config.toml
norm_eps = 1e-06
qk_norm = false
init_std_up = 0.0236
lr = 0.00638
decay_shape = "linear"
train_tokens = 278300000
Each number is 128 + 24 x the weight over its row's rms, rounded and kept within 0 to 255. Layers, rows and columns count from 0. Numbers have three digits each. The size before them is the row's rms in percent of the matrix's.

# up: layer 3 MLP up, 768x192, rms 0.202, rows 523-529, columns 0-191
# down: layer 3 MLP down (transposed), 768x192, rms 0.178, rows 523-529, columns 0-191
up523 106:158154112135125174075127162122154146032107119106082136073159127090088118133153116117114134087127095120154146102117125149123176126146099074090141129134119132148149115126089126101131147131138111106131122133123132115152183116124147108132144123115139099125093136120153090123095117120131175082140128149103139164124132119146118128122126174150142089110115155157123104132136108141121131141129085125129131152110132167176147113123128124145126139148148135110080101111100134168133153128153141148075148140153164109116160095123100124121133068126142105143106132091187119150133139147157144125
down523 103:117163160115154125097139138127162162163148113099123123182142121167111121125120113100136166139128136122146086157149127146152110116093125133127129113120100144164166076147147169110133114130131153112155102123158088141110206125146148098103102134147123110172138122126081134161106160093113068144136137144112168141178104131164173097167119093147079113148087092147120152150134134132140087115119111176107112094114130146111099123112120135116119144122119097078138148176168146103159143146158114131162135115121123105142131112139106133146123119118120093124117139120161111134133094102131122145
up524 096:088097116115126090129139104113148090160155186109107121149097114139122158140109130188076145114102149112130116079183073128148167100137125154128115134087131129144124146118116135123094120123121124096133115145139148122155115170138081162149079114130153166154133163121140088160140158085119140132117123126134139125116105106090135116100124140153157128118164122093116096136148144120098175107128118134105142105147093128147125138176175175141100148107170123136153100146103146134135155106154114131092105117148133170151114171147116139138101116117130102123120121139163121146121130098098136186
down524 101:083107117162139106125126187082142093110134149185162108100105118153105137119156162160119118140139120094094130150155094122108113106132100113123111133130149152122129164101090121141136097123144144139151113140088136131119139173090076109136083099176102171161120155161141126131108113091139133146145144111127122153112142147126130149131145142180147143105132155113134142137124149141148137128167112102108135116138154150136057160154104164116171146097128106142120129093102133116134130110158119147109126079122152135138129154154112144125163171098121121108183129145140159197111126133102159125
up525 081:108132116145127107137127151127116146127110133136121125122122155080138152145129042122115105154115127121111190119132169086120166105090123097073149174146135122139132129116132187162148115136072120128136143136107124126129135131097147084119112127097125161109140130161115172115129180108153110144098124154119178131160122130137127154116104129121126139119099144119111140136112116120139154164096097079126170142132177102159158113125182118159125119107081129121124103125152087186144161124115161140071109101140156105115145136108123133155107131136123120108092152145131110115104107128099160146
down525 087:129135176144160130132169116137131171117132153109153109107108174118110094166133147083125146124121136119096134107170119132126104117110121137134123165108140138149100136124116103094175142117107145134134077143100113111124157150104159114118131112168140140120122097148140103152147130159138095116146144133134157098160110136125080150175119160186148150149151053134141130122154131165159107132136124121094129119146131130146118108106155084166136087098098151090110104140141113149134136123167166145075120120107137157163153131141171165124143127153124153098170156123143154144177116139083104155
up526 084:139153132175107123139109157099123085112138137106174084143100103116127177172088147144126153151099084159133125123142141116136099140088154131136186097185075107147130100133122132112125109122092153171131152100129116077162119153119063111090132133142114116145127145137159153146110128163151146136166134157087116116078152111117118152096124106143111127141121138163115116156109151114176120121146081164107141117111137097088125135116117133119132114105093157110079158117104134139141166149110118152142099119109088129143144126121116130102131110143155128153097151126142121125129117099078120104
down526 084:134175134085152124100128129093136149140118094124159202151128148131166136167107126144117101145115143114141083109105139158092172130141129162128159147149095111159139147168114138087118110119154106116106122113149110155179149102150118124109112159139119124122105106154129110081203151116125185136115122157126138191126122157136122108132137141104132132086121140133116103126111105116127110136154119112104132142129137119165150122145085097136151142100096132091133137157127119104124127129128120131113089174124118136112142141105103108117107104115148104123204142105071162167138121131120076110
up527 097:091108080116167112117154092138107140123136119124110142141153125113132123117174127149057113134135112129149102154148131087104152159095136130102161113138158129171140105146123155164136100125123107181117139145174124144143133135150082200108162081137118161137176141080147098126119106079119097140122115145117124122109080115099125094129149145109127171134135113136135094131118129123090153126132077143130114113146152119120142157188150106103090118130198128173105149144147136120124144130127159113128106131099144148122130137156144126156149141107099122120141136131134140115126144073126151086
down527 098:157107131121143117110121111131159084118166156139120093144109102076131148164123129109122168147093127138126133161151111156135102148160164152106135144136147110088159129097119124144097126098138152166103108148117156073128117117161136181191130125124106104146123155100140115140116124105126119147119154133157164129111100127134102171142126164132098171167163102145171108136089120138173127095150110113151134063117121137113149113076133095166100135092161119167108116151127136144105130125120119101137107138109080127138105114140101097148136126160091146105141135135146124076123089132152139093
up528 096:057095146145169109118128122129152114181116113089112115172145114142113121122166123130136136117119122156079093176132113107117106109123141153128119111142153129150107118110143143137110143147123133120134106141095116131122141081123107159133128136135108084141151111102104129133096134160122096091138141131088098125140099112124058114099123147158119115104083184132099139154112147090100160158129109125164143114141173120129121152127111110173135156128146141133134072117121117126089091129101148131127139183129099136136156209130154156167096123128163114096119121128140161132168145145119134158
down528 098:124100175127156152164106160152093135130107131098152165145117102146099130138109128101117126103115153161113148133132130097129120118160144173100160176125167124135129152141121122131098103105109157165121130114119093075159115129130117131168106125135144172111114118117086146129082115120118111115145153104141124096168075151143111155150168135168133099087131165102146145122110135129114115149112110098074155138112158111143073133142163102108134089113176130135141106130115124131119140144133134158096119065138153118115135177126117123115119151162118098087105098095138150118155084104176151134
up529 124:120133145114140118148164134136071174125097133133124132127133127081122156150146105171119123149065146132140173117169101111115103118097097092128158112125166133145114145097114128087088115148118095171169151113134140126122175162118124128099110138143122123111165133151137118068096130121196129116123166134103126144148132104133129124101151190109121154109128140124108106109139114113129162105124098085123197110173152138123122098133113155125124151143161153101152137140126137119158094118123149105100142166170126136074119162101133126123136110119127136161166117160119114162125141108116115095
down529 112:173148107097150144079148131157093101097106126159098160120171143128150114119108098087126132124110135076143123131120143116082093156071103085124135122117133136117124141123133113161155123132121111115117113165086110148129116126130082128082090124136150088151127142150107193093126116091137157128146133191159120171135157124095106113136112153131103105104162164167129183118124109138138150158108144148154146109152151187162111109126127105096148155113155134131113180127137096153124134151138109139149138104104119112146146151121136130141124117101108166118114119123135088121132147102108092112